Part of a small language model's weights: vocabulary 19947, a variant of Adam for these matrices.
Each number is 128 + 24 x the weight over its row's rms, rounded and kept within 0 to 255. Layers, rows and columns count from 0. The size above them is the row's rms in percent of the matrix's.

# layer 8 MLP down (transposed), 1024x512, rms 0.0214, rows 859-893, columns 64-127
size [ 98  98 101 102  94 102 111  99 100 106  98 105  99  96 100  98  97 100 107  96 100 103 101  97  96 107  96 100  99 100 104 105 102 104  97]
[[114  97 133 143 145 130 105 108 120 142 145 151 192 124 117 107  94  95 133 176 154  71 124 150 157 108 138 126  80 124 119 103 147 134 106  87 104 140 128 108 127 100 117 155 111 103 127 138 118 141 124 121 128 116 128 122 166 102 171 109 137 158 129 122]
 [155 154 113 157 125  96 157 125 162 138 120 160 114 131 127 169  99 144 134 101 107 191  96 139 175 174 148 150 148 143 148 111 135 114 154  81 135 134 131 106 148 167 123  86 100 184 106 129 124 114  89 155 132 128 155 125 167 156 111 123 134 107  87 123]
 [136 138 107 119 116 179 146 167 104 130 120 117 149 138 169 138 131 142 106 128 143 148  91 102 161 174 153 147 134 106  85 105 120 185 100 102 147 100 130 152 101 104  88 112 131 144 163 118 144  88 117 147  92 159 108 128 121 114  86 152 136 122  99  71]
 [146 124 145 162 127 141  49 121 133 107 146 156  91 125 133 100  58 132 141  99 145 134 122 125 115 130 157 110 130 158 100 139 124 161  94 117 178 104 125 183  97 113 118 100 161 149 138 119 109 132 177 107 135 106 102 130 158 150 117 163 121 145 143 143]
 [144 146 148 145 157 100 135  99 142 123 132 129 155  95 140 135 105 173 178 133 128 156 129 104 121 132  95 162 121  93 118 111 151 121 110 100  88 167 118 103 103 105 134 132 118 124  92 134 125 143 113 125 124 124 110 135 111 133 156 141 122 114 110 116]
 [111 172 122 110 109 178 130 138 128 113 124 132 121 117  84 125 157  97 122 139 123 148 128 126 159  93 190 186 104 155 120 118 144  97 109 138 156 131 124  95 116 135 162 123 147 121 116 115  89  95 102 103  88 118 156 160 122 132 121 124 191 132 134 114]
 [ 99 126 115 142 126 133 100 132 128 137 133 148 107 136 153 119 183  99 119 172 152 160 178 141 125 136 158 120 103 108  72 155  49 145  84 133 156 132 128 112 138  66 132 114 109 169 155 116 151  92 113 142 109 111 111 175 106 152 127 146 136 157 116 106]
 [ 88 105 124 124 142 138 117 124 167  99 145 103  94 168 126 171 150 135 151 136 122 100 100 124 125 151 118 152  90 126 133  75 159 112 138 127 129 161 155 136 114 141 123 136 147 106  94 112 126 140 128 102  84 160  89 136 107  86 106 134 137 144 159 107]
 [122 129  81  89 149 166 136 131 107 134 153  91 132 103 135 136 134 134  94 120 126 139 136 170 111 108 145 129 141 126 153  88 115 103 132 132 103  90  90 165 136  84 158 119 146 144 171 148 125 128 124 114 132 114 123 118 137 141 163  92  86 103 121 148]
 [149 164 135 119 142 141 134 155 125 127 112  99 115 136 146 140 108 119 134 132 152 127 119 111 126 162 128 157 168 164 113 125 151 107 112 128 135 159  91 134 130 135 140 122 146 104  73 155 132 122 114 118 107 131 154  97 149 157 124 186 153 109 121 127]
 [129  94 105  87 180 157 118 129 134 103 128  71 126 137 117 145 107 131 110 148 124 102  90 152 136 111 134 160 156 117 182 136 108 112 127 127 107 187  94 128  77 125 147 155 121 141 128 122 157 166 112 104 130 124 100 114 116 147  95 130 144 155 136 132]
 [ 90 145 173 135 150 104 169 164 101 137 120 119 148  90 103 113 154 143 100 100 121 145 157 146 138 142 125 121 122 113 160 113 107 177 148 115 116 116 122 124 130 131 116 141 146 134 139 128 159 129  97 153  94 127 146 119 140 116 117 153 132 145 104 120]
 [108 101 164 152 140  97 140 149  91 115 151 134 130 113 123 106 121 129 109 126 107 132 114 130 124 121 141 122 122 138 100 145 129 165 104 134 148 165 135 118 151 115 136 127 106 139 151 121 142 163 108 146 153 175 154  99 126 170  95 118 179 167 131 129]
 [150 131  81 153 103  41  97 150 137 114 105 152 103 124 141 102 119 146 184 154 136 141 103 157 107 167 160 123 115 108 139 152 122 107 128 105 168 174 103 132  99 150 124 129 126 113 128 117 143 102 180 141 132 104 144 145 119 136 120  97 126 126  77 147]
 [149 178 109 128 141 177  92 137 115 116 118 144 127 103  91 129 124  62 117 116 107 165 128 133 161 110 127 136 138 150 129 140 104 123 115 100 109  67 125 147 114  95  94  95 131 138 113 125 141 155 170 136 134 125 126 140 174 154 136 122 109 141 159 129]
 [ 82 132  94 121 124 152 105 106 145 130 137 134 163  98 158 148 120 168 165 139  88 123 141 111 124 155 126 123 125 127 113 137 103 153 119 102 124  72 105 164 119 147 105 113  87 124 102 118 129 108  98 129 130 150 122 162 114 130 144 148 132 149 135  93]
 [113 163 135 125 145 162 140 145  97 137 164 137 142 139 132 164 130 116 151 142 137 135 137 119 145 104 116 123 109 126 129 154 136 130 151  96  91 124 125 142 117 185 118 128 152 152 134 139 117 126 139 190 162 156 122 139 163  92 118 107 114 135 121 186]
 [138 162 108 180 164  69 156 147 113 131 113 167 161 107 144 128 130 107 140 126 112 121 142 121 136 136 124 134 142  83  72 157 126  89 110 127 119 161 147 140  92 134 119 128 104  84 133  52 130 128 146 157  84 149 114 152 144 125 110 153 120 142 127 110]
 [ 92 129 178 127 145 145 142 114 111 147 137 131 101 139 136  95 102 108 146 158 127 159 101 170 122 122 165 135 125 109 110 128 186 110 128 176 113 154 120  95 139 161 105 135 146 109 105 102 137 167  87 125 139 147 151 108 117 110 130 117 138 147 131 102]
 [140 123  96 143 135 133 130 139 134  83 132 114 159 153 135 135 130 118 163 121 167  98 160 144 158 136 150 129 145 150 127 147 125 127 126 158 119 147 155 118 129 114 108 119 153 131 102 128 150 104 105 129 102 113  92 121 145  92 102 118 159 111 159  85]
 [161  83 119  45 123  47 140 140 145 120 125 117 179 116 168 133 119 125 138 136 151 115 163 112 145 125 102 127 138 172  92 106 114 128 128  90 157 157  84 138 117 136 101 117 102  94  89 175 181 109 118 149 103 119 132 145  84 134 137  93  95 139 106 120]
 [102 114 132 127 102 119 119 131 156 172 141 171 108 112 129 130 147 164 106 104 137 175 149 132 148 161 146 141 153 119 105 109 137  96 146 147 105 158 139 109 129 143 156 145 105 119 128 101 111 140 164 130 191 139 118 127 112 106  90 144 131 137 143 110]
 [155 118 190 143 144 106 123 110 117 102 135 151 136 132 156 134 163  96 160 163 109 153 103 116  99 139 145 129 130 152  42 113 104 130 129  86 126  73 107 130 155 145 107 144 127 137 128 119 149 142 135  95 130 119 131 159 110 158 146  95 131 117 152 110]
 [130 139 140 131  93 151 134 101 112 130 109 127 120 132 107 178 126  90 167 157 149 123 139 122  95 128 102 139 124 150 127 142  98 147 147 122 135 125 119 138 102 108 135 124 111 120  97 141 133 129 142 127 120 148 128  91 133 101 137 124 145 128 165  71]
 [150 128  74 123 116 113 127 178  98 128 159 104 159 137 126 104 129 140 107 126 145 131 106 115 143 155  95 123 190 140 136 149 100 123 105 133 102 121 109 146  79 160 128  79 132 172 135 134  83 126 120 157 163 143 159 122 125 172 123 167 122 125  84 191]
 [ 97 112 147 137 114  99 145 143 148 130 136 120 143 110 116 132 116 131 109 141 122 131 118 132 138 131 108 154  95 125 144 124 140  78 150 119 149 153  93 103 153 131 126  84 134 155 174 119  98 116 124 120  71 119 123 125 120 131  84  96  83 104 143 127]
 [158 131 129 132 106 143  82 141 121 166  78 157 122 100 158 106 108 124  99 133 136 134 137  87 136  86 126 119 163  79 119 126 122 168  91 118 142 110 118 143 139 123 119 133 126 160 146 144 154 124  97 161 147 154 124 111 116 149 123 133 119 153 150 116]
 [ 82 147  81 107 123 122 117 129 131 105 109 131 130 143 132 151 149 106 155 130 126 114 134 119 114  93 142 118 111 125 114 129 135  50 146 172 123 160 147 135 181  94 121 147 130 139  53 127 132 140 123 107 141 136  78 120 139 148 136 119 149 155 168 128]
 [ 92 156 165  97 158 129 131 132 130 133  94 149  67 163 171 159 131 141 142 152 129  75 164 168 135  88 103 132 125 174 138  87 178 145 153 130  96 138 130 105 112 167 149  96 132 110 105 133 105 121 146 132 145 192 122  83 146 142 106 110 159 130 133 129]
 [163  97 107 133 127 118 179 106 152 147 133 118 110 114 132 115 152 155 107 155 159 134 110 132 140 107  67 115 117 149  91 135 155 125 104 115 102 129 134 157 132 116 129 114 131 131 128 103 160 160 130 169 116 125 165 114 197 145 148 118  98 119 158 122]
 [144 116  67 137 155 163  69 124 120 131 160  63 108 112 155 135 130 114 168  92 125 134 142 107  64 158 129 118 129  92 125 117 152 141 106 126 166 104 106 152 140 139 122 114 125 105 135 116 116 158 118 135 176 134  96 129 123 136 115 111 126 122 106 178]
 [ 89 161 138 134  99 127 119 126 119  97 103 150 119 138 132 122 119 155 154  82 130 111  96 146 117 126 127 115 128 113 142 135 116 131 143 181 164 157  95 122 137 116  97  85 118 102 163  78 123 143 117 120 112 128 145 105 126 142  75 163 125 156 107 163]
 [127 126  85 130  92 104 142 110 156 129 147 113 144 110 114 132 110 159 155 136 132 128 103 105 119 153 105 154 132 165 131 137 160 144 144 110 158 138 106  75 138 101  94 114 123 166 150  65 100 143 108  99 149 168 138 157  93  78 128 144 149  60 182  92]
 [116 167 133 117 113 122 129  85 119 135 115 123 146  84 128  82 130 153 156 149  89 133 110 151 114 126 137 136 150 111 141 141 151 120 108  94 148 141 140 113 144 128 110 149 142 153 139 112 121 122 153 150  95 130 106 170 147 139 139 108 130  81 144  88]
 [ 59 112 140 111 169 141 147 134 102 127 139 143 116 121 107 132 179 126 125 113 114 157 123 170 123 136  75 122 119 103 181 141 107 148 126 165 151 142 170 124 129 134 145 154  79 137 109 121 143  98  92  91  93  82 113 132  77 114 123 124 107 109 102  90]]
# layer 8 MLP gate, 1024x512, rms 0.0235, rows 860-894, columns 64-127
size [ 93  98  99  99 107 110  95  97 113  97 102  94 100  94 100  94  96 105  97  99  98 104  95  91 106 106  97 108  97  99 100 100 109  96 105]
[[103  99 132 124 165 137  95 152 104 122 131  92 139  97 140 121 145 137 137 106 126 149 126 131 117 108  98 158 165 127 159 155  98 118 125 116 148 108 145 122  99 153 121  93 127 137 143 112 116 128 103 109 130 155  86 157 151 151 102 146 148 127 124 107]
 [126 106 145 115 148 132  99 135 154 140 119 114 136 147 141 100 117 122 144 142 128 111 132 111 123 129 151 101 157 160 138 170 138 132 106 137 137 138 116 132 128 119 124 128 175 147 108 151  93 117 149 142 142 155 103 118 151 132 123 184 145 159  96 139]
 [125 129  97 128 120 131 121 147 153 129 146 118 106 129 156 102  91 126 133 164  89 151 135 192 134 158 114 100 141 118 124 161 172 123 110 145  89 115 133 128 136 131  93 159 160 142 159 103 147 109 120  91 122 134 102 117 112 118 124 152 168 133 138 159]
 [125 156 132 151 114 135 151 123 123 120 152 151 103 146  91 134 107 146 130 121 109 117 124 149 150 172 123 156  81 112  99 119 162 156 122 139 160 152 161 138 162 109 119 107 122 112 125 103 142 158 108 106 150  79 141 117 145 146 158 120  82 119 146 101]
 [108 133 145  88 134 127 128 120 126 129  98 144 135 155 110  83 150 150 131 130 100 133 104 147 160 135 137 101 130 103 153 108 161 118 126 117 100 118 108 128  89 116 136 176 102 128 109  93 120 115 100 134 144 114 101  77 132 111 139 127 144 154 163  55]
 [157 143 156 115 170 132 121 128 147 124 141  95 142 123 117 137 139 125 160 113 118 109 132 129 158 143 114 104 144 147 131 133 142  66 165 145 105  85 127 148 141 156 135  82 159 136 128 158 104 111 153 130 118 127 120  98 125 109 128 110 106 144 155 125]
 [151 113 148  68 121 112 110 101 165 164  84 126  92 104  76 108 139 109 116 164  94 115 162 138 126 130 109 189 115 144 120 131 116 134 124 129 137 126 148 157 137  97  94 134 115 123 132 139 137 177 159 135 105  91 140 165 117 145  95 133 121 200 142 112]
 [177 142 144 130 122 137 150 129 166 129 173 177 150 145 125 141 100 133 132 175 133 132 125 123 114 131 119 124 119 124 113 134 163 168 126 154 130 134 153 119  96 135 117 122 130 103 108 133 146 140  98 113 142 111 154 156  90 131 140 187 120 104 134 108]
 [ 93 144 138 112 125  97 176 160 188 122 114 156  98 110 145 100 136 149 157 138 115 168 160 162 145 179 147 107 141 106 111 161 162 109 126 174 156 159 146 117 115 114  91 115  94 148 149 135 108 108 162 126 112 140  78 116 121 152 108 149  97 110 138 112]
 [114 150 142 110 107 182 154 140 112 126  81 106 142 132 154 145  94 138 153 166 110  73 126 149  64 118 151 151 127 171 119 140 104 165 143 101 146 106 150 147 135  79  71  91 103 160 106 142 130 134 111  95 151 135 167 114 152 120 133 126 170 117 132 146]
 [ 90 138 145 102 107 146 112 122  79 118 147 148  94  98  55  87 120 112 124 112 114 122 115 124 111 143 149 114 141 125 181 112  87 136 133 155  98  82  96 163 155 100  89 166 137 154 158 134 145 132 100 135 126 140  90 153 110 162 103 149  65 123 113 116]
 [151 120 132  85 126  92 103 159  94 128 169 157 125 145 123 132 121 150  83 143 133 128 160 111 116 111 172 114 122  88 138 130  97 148 153 132  87 111 127 132 114  97 126 114 142 122 154 154 160 111 140 114 156 116 125 144 149 148 139 122 102 129 150 143]
 [104 102 105  89 145 144 127 143 131 144  99 132 133 129 132 102 131 144 150 104 149 133 126 152 185 116  83 126 145 148 156 134  87 154 170 128  88 128 124 173 131  92 139 106 135 131 139 168 120 145  79 130 125 126 119  58 131 128 115 126 175 136 112 129]
 [ 85 136 135 111 100 178 118 122 113 173  80 137 141 114  98 119  66 141 166 112 114 125 130 122 119 108 130 118 122 151 152 143  53 104 117 124 137  91 143 119 105  91 125 108 204 138 135 174 140 161 156 106 175 165 106 121 118 113 128 148 131 149 145 105]
 [154 162 130 104 162  87  92 195 111 156 104 108 108 145 153  91 122 139  95  65 100 131 126 171 118 137 107 126  58 109 174 106 157  92 108 151 123 110 129  91 109 123 128 142 102 142 146  97 166  87 120 146 168  96 108 135 131 168 140 161 145 113 127  93]
 [ 96 120  93 133 154 135 145 148 126  84 109 124 139 121 178 117 117  97  98 155 117 101  76 107 178 129 131 106 132 139 120 184 128 110 117 101 156 121 119 129 110 146 107  81 138  97 111 111 107 112 116 137 165  96 142 115 133  98 101 139 136 105 180 123]
 [107 131 173 119 172 124 154 122  87 132 158  87  57 112 149 112 103  98 105 121 101 101  90 102 167 147 105 156 120 147 149 109 119 133 116 135 129 111 146 131 119 107  80 121 138 145 124 143 134  81 118 133 149 131 145 155 155 120 106 192  95 107 126 159]
 [125 132 103 130 108  78 147 120 106 120 138 158 132 166 115 114 109 166 131 147  87 129 129  89 110 139 109  88 129 116  70 149 138  97 112 187 124 116 121 137 133 140  97 130 178 126 111 162 182  75 142 160 110 110 123 112 149 103 140 119  89 110 118  54]
 [130 169 129 114 151 121 152 135 114 131 100 162 148 139 115 111 133 144 149  87 128 150 130 117 140 146 141  93 134 132 136 166  77 151 118 113 133  96 140 117 126 120 152 140 147  93 103 157  97 140 116 131 206  97 135  80 134  95  93 154  67 128 109 150]
 [129 177 117 168 112 160 134 150 163  77 134 125  96 106 107 160 125 112 120  94 107 138  83 107 162 134 148  95 109 120 154 139 112 142 108 137 119  90 173 157 140 121 112 152 115 133 164 114  98  90 141  94 145 194  78 140 130 110 100 161 122 133 157 151]
 [150 151 135 144 147 120 144  90 114  99 107 104  93 108 140 153 154 117 135 112 131 123 135 175 135 192 151 113 108 165 205 118  90 115 127 120 145 145 115 155 113 119 107  98  87 136 139 116 129 146 145 145  96 188  94 132 127 160 137 121  73 126 126 178]
 [ 93 130 152 148 124 121 137 124 151 133 148 166 138 113 121  88 129 153 186 112 110 145 106 142  85 136 146 107 126 154 116 158 119 113 123 150 135  92 107  96 116 130 129 143 129 147 147 100 140 101  96 142 162 143 113 115  69 179 124  96  86  92 125 106]
 [119 158 151 125 143 123 153 194 130  79 129 150  98 113 137 132 124 180 136 110  90 158 138 133 134 145 108 130 118 114 124 169 149 130 104 140 125 112 117 154 123 149 134  89 166 150 168 141 110 133  81 156 204  81 114 138 114 157 131 159  95 128 120 110]
 [103 149 180 119 104 124 171 126 116 101  99 120 117 133 137 114 164 117 138 148 118 153 163 129 130 143 102 107 176 176 137 150  89 125 179 126  99  99  76 115 103 146  95 123 114 165 137 133 135 128 135 137  94 116 129 168 145 130 130 119 136  96 122 160]
 [125 121 133 120 153  93 172 153 146  98 126 133 151 123 120 130 149 179 146 144 122 110 109  97 155 124 136 106 103 132 108 116 145 137 146 149 153  87 140 134 114  95 137 148 116 159 181 166 141 119 113 139 131 128 134 124  85  96 155 132 104 142 164 121]
 [147 135 141 163 103 133 144 124 124 112 114 102 157 111 169 100  93  89 140 158 126 125 116 145 151 131 129 145 145 111 175 131 108 140 155 121  73  88 160 160 133 115 129 171 151 114 134 113  92 133 143  90 126 190 136 112 127 125 128 115 163  69 122 119]
 [119  97 111 130 133 127 116 110  99 120 148 159 137 113  76 129 156 101 129  98 143 123 139 144  75 106  95  85  95 203 131 141 135 137 158 108 137 139 128 134 128 122 143 137 147 151 101 137 136 140 130 120 159 122 110 122 155 158 166 112 132 124 106 134]
 [124 105 157 142 108 133 111 129 148 150 136 150 105 154 103 139 126 119 100 138  65  70 109  89 101 123 136 124  70 118  92 192 170 137  52 123 116 120 134 141  86 159 103 140 115 171 143 149 123  96 106 137 156  93 107 156 168 127 166 132 108 139 115 109]
 [130 132 137 106  99  93 131 107 149 133  70 172 127 152 106 100 131 112 118  88 120 119 101 149  89 123 144 156 136 180 131 140 107 104 142  92  97 124 127  95 103 113 135 127 155 113 119 108 143  80 102 139 143 132 137 111 145 114 135 145  90 106 136 135]
 [129 168 115 100 137 109 139 149 104 114 118 157 119 144 101 147 115 102 161 155  59  95 129 101 173 136 159 103 131 121 140 158 139 127 144 112 159 123 129 163 121 136 128 140 127 152 171 145 136 116  73 149 129 103 152 138 159 131 161 128 124 145 121 143]
 [103 133 162 102 131 136 176 149 147  96 130 137 142 127 121 130 136 129 134 143 104 101 120 134 125 100 164 128 117 112 128 123 129 120 115 116 139 125 121 157  95 134 113  99 157 105 122 127 186  99 135 119 161  99 104 163 136 117 115 134 113 144 131  65]
 [131 126 109 165 116 117 144 127 140 117 150 124  83 148 110 107 102 145 142 146 161  97 120 105 115 183 106 109 141 110 115 115 118 138 117 140 150 127 168 109 168 134 146 178  43 182 152 123 134 173 119 128  93 127 124 123  96 155 118 161 101  71 155 124]
 [142 134 155  81 151  97 115 132 121 126 117 173 118 115 129 127  97 102  79 151 116 109 127 128  76 110 150 112 116 120 140 140 120 157 134 124 123 138  70 127 116 116 136 159 113 121 149 157 117 119  73 134 115 124  84 117 132 128 150 115 148 163 154 103]
 [123 151 141 125 168 147 120  94 142 135 124 141 108 154 131  99 108 121  60 112 118 120 123 152 157 123 116 101 136 129 132 152 127  90 115 131 116 161  92 117 118 163 131 149 114 127 134 119 142 140 111 161 184 120 146 145 100 153 152 142  58 118 142 130]
 [131 138  93 133 114 141  87 132 122 150 149 137 159  99 124 115  90 150 138 107  90 128 145 189 114 142 141 144 123 126 138 105 161  83 148 123 129 100 128 110  89 125 112 108  83 120 116 122 131 127 119 119 132 104 144 123 132 189 150  86 175 121 171 147]]
# layer 8 MLP up, 1024x512, rms 0.023, rows 860-894, columns 64-127
size [ 96 103 100  94 102 103  99 102 108  99 105  97  98  96 101  98  99 107  94  96 103 103  97  97 109  97 100  99 101 103 105 100 108  98  97]
[[ 85 145 141  75 140 113 134 155 157 157  47 119 111 126 100 108 169 110 102 115 120 115 153 142  79 128  89 108 117 171 140 133 113  84 118  97 124 145 121 149 107  99  81 165 158 116 122  84 129 158 135 142 128 111 122 129 101 164 123 113 120 145 162 112]
 [130  94 131 127 150 125 149 127 100 150 139 135 176 138  94 108 131 124  73 119 101 124 131 161 100 146 138 113 114 135 140 104 114  92 135 151 130 117 111 138 163 165 133 102 141  90 125 156  67 159 113 169 141 113 111 123 143  96 161  89 145 113 155 162]
 [150 105 149 112 126 130 105 130 147 134 145 169 133 171 159 164 144 110 103 147 144  98  96 136 118 109 103 114 106 154 128  90 179 103 155 132 129 111 115 154 129 115 101 102 156 148  94 121  72 154 140  98 145 142 133 103 120 134 176 147 107 119  86 122]
 [116 115 147 152 112 107  76 128 107  97 113 137 148 135 170 146 132 121 138 135 122 130 111 139 130 113 100 102 142 136 107 150 173 134 160 135 136 119 127 137  89 108 133 130 162 134 179 145 120 128 112 106 166 180 121 147 116 127 120 119 120  98 184 133]
 [111 144 154 131 151 134 111 155 102 145  92 137 101 110 122 101 125 109 130 146 149 145 115 142 150 131 119 178 130 153 147 104 153  60 155  92 136 145 130 124 137 110 160 185 167 122 126 116 121 174 119 162 114 149 148 163 111 118 130 127 171 134 151  96]
 [185 104 141 117  77 134 124 109 124 122 190 124 162 155 113 148 142 148 123 157 127 130 156 126  90  90 116 163 119 103 107 150 121  90 129 110 157 126  89 104 111 137  86 106 105 104  86 100 151 132 158 146 122 101 131 126 164 163 188 130 125 175 133  89]
 [155 116 143 121  87  78  61 111 130 107 132  64 111 140 136 158 114 122 140 118 183 138 162  91  96 164 115  83 136 133 135 112 135 143 139 146 115  75 154  97 149 102 166 107 150 151  64 111 146 148 136 110  88 109 149 145 120 140 131 111 103 101 128 113]
 [141  87 110 125 127 106 159  65 136 145 132 157 166 120 107 118 128 109 127 173 121 143 136 116 134 130 127 121 157 147 160 125 133 163 115 132 137 140 112  88 115 110 165  83 112  89 118 136 106 169 160 105 122  85 108 171 153 108 130 154 122 111  92 141]
 [152 186 120 129 110 114 131  99 119 126 129 103 112 133 141 124 165 147  95 148 109 136 158 130  89 149 105 138 127 133 126 145 131 134 125 109 113 104 110  74 135 136 138 144 138 111 112 130 128 113 141 153 145  75 146 113 164 110 124 136 119 143 147 103]
 [159 127 118 146 116 120  97 141 125 134 149 145  77 110 152 142  93 111 113 130 139 161 130 101 128 181 118  81 138 125 125 155  67 123 118 135 115 105 145 137 119 123 144 113 119 159 171  99 152 141 113 117  91 133 177 141 127 115 141 147 108 142 146 162]
 [126 151 161 112 145 144 125 113 145 160 155 110 154 111 147 161 129 182 120 153 153 163 115 127 137 134 132 152  88 100 121 155 131 108  84  90 136 116 148 117  96 186 134 131 129 125 130 114 172 112 105 114 121  94 135 128 145 112 118 109 161 136  93 116]
 [104 165  88 103 157 137 139 133 169 114 102 151 103  92 115 125 139 132 166 159 120 123 115 117 121 121 125 110 160 130 117 112 111 112 128 156 114 124 146 106 142 131 106 151 146 154  87 126 128 106 147  88  98 169 106 105 108 116 126 174 153 129 124 125]
 [102 135  75 113 142 137 149 166 107 127  87 114 126 133 165 119 119 113 108 140 143 127 161  98 112 110 144 191 163 148 126 111 106 116 142 132  73 161 125 138 165 160 125 175 131 134 128 162 111 116 100 150  98 111 121 163 133 100 124 128 157  94 151 141]
 [124 131 146 109 105 131 126  77 142 116 155 117  93 109 188 131 133 158 103 110 163  89 124 126 132 182 139 146  97 136 127 134 116 142 157 125 123 149 115 143  61 129 130 152 139 135 102 119 129 110 143 126 137 133 165 135 194  96 110 125 128 143 112 133]
 [150  74 144 128  91  76 149 138 106 126 141 156  87 124  98 134 134  89 110 124 159 119 129 108 132 111 173 122 148 163 127 143 159 158 147 125 159 155 169 136  90 138 108 158 147 116  67 175 132 149 119 123  87 143 138 156 168 100  91 131 109 124 137 121]
 [113 101 151 140 160 148 115 126 138 117 144  94 140 108 122 150 175 106 114 133 107 121 133  94 136 134  79 117  95 153 155 136  94 102 124 127 115 158 114 103 157 161 123 121 108 147 152  76 143 140 195 122 168  99 149 140 105 148 107 170 114  73 135 134]
 [ 68 166 118 115 122 147  87 113 122 162 113 128 118 167 106 131 161 145 135 112 151 135 165 133 130 105 163 122 150 174  88 132 113 147 120 104 164 135 146 102 148 135 150 127 150 127 150 178 118 181 119 135 139 152 139 121 117 138 128  98  93 161 147  89]
 [119  90  95 114 128 130 152 133 151 127 111 188 117 116 108 191  94 132 120 174  98 123 148 125 147 124 177 141 138 112 103  98 156 148 153 178 108 108 117 106 111  69 108 100 119 102  99 122 124 150 142 128 132 101 136 137 111 123 148 115 144 144 100 137]
 [124 145 152 127 162 130 151 118 123 139 135 130 144 120  96 118 112 132 112  75 128 170 180 108  73 129 124 129 105 137  90 170 131 114 117 151 121 110 134 136 143 136  73 107  94 130  93 154 122 129 145 120 155 151 118 114 145 176 141 154 126 168 141 130]
 [134 124 109 147 102 125 146 118 149 103 169  95 112 114 124 129 133  95  98 133 128 106 144 122 124 143 137 132 101 125 134 157 150 104 121 122 165 123 166 119 118 165 127 126 161 100 142  99 141 129 147 111 144 100 131 192 134  85 101 144 158 100 161  67]
 [117  72 153  86 156 106  96 133 147  99 118 116 143  77 156  78 107 144  81 131 137 125 170 116 153 117 125 122 116 157 111 152 134 137 106  61 128 152 117 152 145 110 133 161 107 136 109 181 150 155 127 149 133 172 126 166 134 146 129 112 134 103 127 132]
 [120 125 154 155 133 101 148 157 172 120 136 149  80  87 133 142 134 139 129 114  67 122 122  78 148 126 115 151 138 144  83 135 104 146 124 172  97 102 111 158 146 146  95 148 106 168 151 108 133 123 109 136 165 114 136 139 114 145  80 144  86 145 202 116]
 [102 139 118 168 142 114  98 150 101 131 103 112  98 149 106 136 128 117 100 153 142 155  82 109 155 146 155 167 134 153 116  89 163 138 113 146 113 134 133 170 113 142 124 112 182 126 168  97 126 151 137 121 174 143 122 129 100 146 131 191 151 127 143  86]
 [ 95 116  80 131 112 135 126  97 153 168 116 163 143 143 130 136 142 166 202 142 110  71  85 134 112 119 134 115 144 106 117 152 161 113 120 108 127 127 150  97 106 111 142 149 150  85  97 165 130 133 137  77 129 150 125  94 145 115 113 117 150 154 110 131]
 [ 98 128 139 102 144 111 153 176 155 108 184 135 169  91 115 112 144 129 157  92 132  99 136 111 110 114  97 172 123 160 146  88 148 126 138 138 126 118 130 117 112 113 174 147 146 125 132 133 130 132  93 144 168  99  86 142 142 145 135 127 137 136 142 121]
 [101  99 107 142 137 147 101 119 160 138 119  93 112 135 110 150 114 112 170 128  66 151 165 152 121 153 145 102 168 129 135  91 113 126 148 103 117 171 113 155 148 104 126 146 144  97 115 124 112 126 116 120 164 115 151 115 109  90 120 111 157  99 126 120]
 [159 127 131 139 121 128 135 136 170 107 112  60 150 100 124 114 151 178 138 141 134 117 133 137  97 145 132 137 106  85 132 112 144 115 122 150  94  86 116 162 135  75 154 112 167 156 130 129 120 147 112 155 128 134 112 146 119 121 100 139 129 147 157 151]
 [126 110 131 122 122  93 154 140 119 128 139 125 119 116 132 139 151 158 130 139  99 150 133 104 108 126 152 141 165  99 145 116  98 148 134 126 148 103  82  71 141 121 156  69 126  99 135 158  93 161  99 112 140  68 148 121 131 163  93 164 121 142 155 174]
 [123 107 135 151 127 145 126 114 161 137 127 167 113 133 170 122 109 108 146 173 136 155  89 121 125 124 141 138 195 162 108 124 155  82 134  99 130 135 110 147  91 160 148 126 136 118 105 133 114 134 117 174 161 172 148 144 158 117 115 142 116 118 138 113]
 [100 173  95 144 109 150 109 174 137 137 129 122 150 140  92 125 128 127 136  89 126 137 137 122 164 148 166 113  66 131 126 146 120 138  89 119 153 154 126  91 107 161 103 117 143 121 185  89 135 155 118 124 160 138 118 140  89 113 105 192 149 140 118 138]
 [119 144 130  78 159 126 132 123 171 139 150 132 121  78 136 105 142 130 141  78 141 138 134 125 112 102 117 109 126 149 147 136 114  94 156 140 158 136 129 157 109 172 155 119 126 146 130 120 150 133 141 128 105 117 137 122  96 149 132 127 175 112 109 167]
 [124 167 176 140 121 155 125 148 110 108 152 108 104 162 128 151 143 140 139 169 131 100 159 116 128 147  99 134 103 102 108  97 152 137 127 133 122 142 150 126 159 141 166 130 112 137 141 144 114 164  90  98 134 115 124 139 147 167 141 104 190 171 121 165]
 [102 159 118  91 153 123 102 127  92 127 143 116 148 126 152 112 145 110 121 131 121 146 159 165 186 155 143 129 161 127 141 111 144 115 104 119 127 158 129 107 119 130  83 150  95 154 123 105 146 117 121 174 113 147 119 111 155 142 119 123 148 124 147 132]
 [106 158 132 159 137 147 126 173 155 105 137 126  91  92 150  82 129 126 119 120 107 122 134 111 141 123 136 170 117 122 105 119 149 133  77  83 124 134 125  97  60 148 144 140 119 135 124 132 110 166 138 130 162 131 140 120 156 149 140 168 117 127 108 146]
 [148 129 111 152 102 126 128 152 134 163 108 132  89 127 146  82 131 111 138 156 110 144 120 157 171  93 103 163 122 120 143 105 147 110 142 169 147 115 102 139 130 104 117  81 123 145 121 105 154 103 114 164 172 129 150 150 124  78 102 114 122 128 162 100]]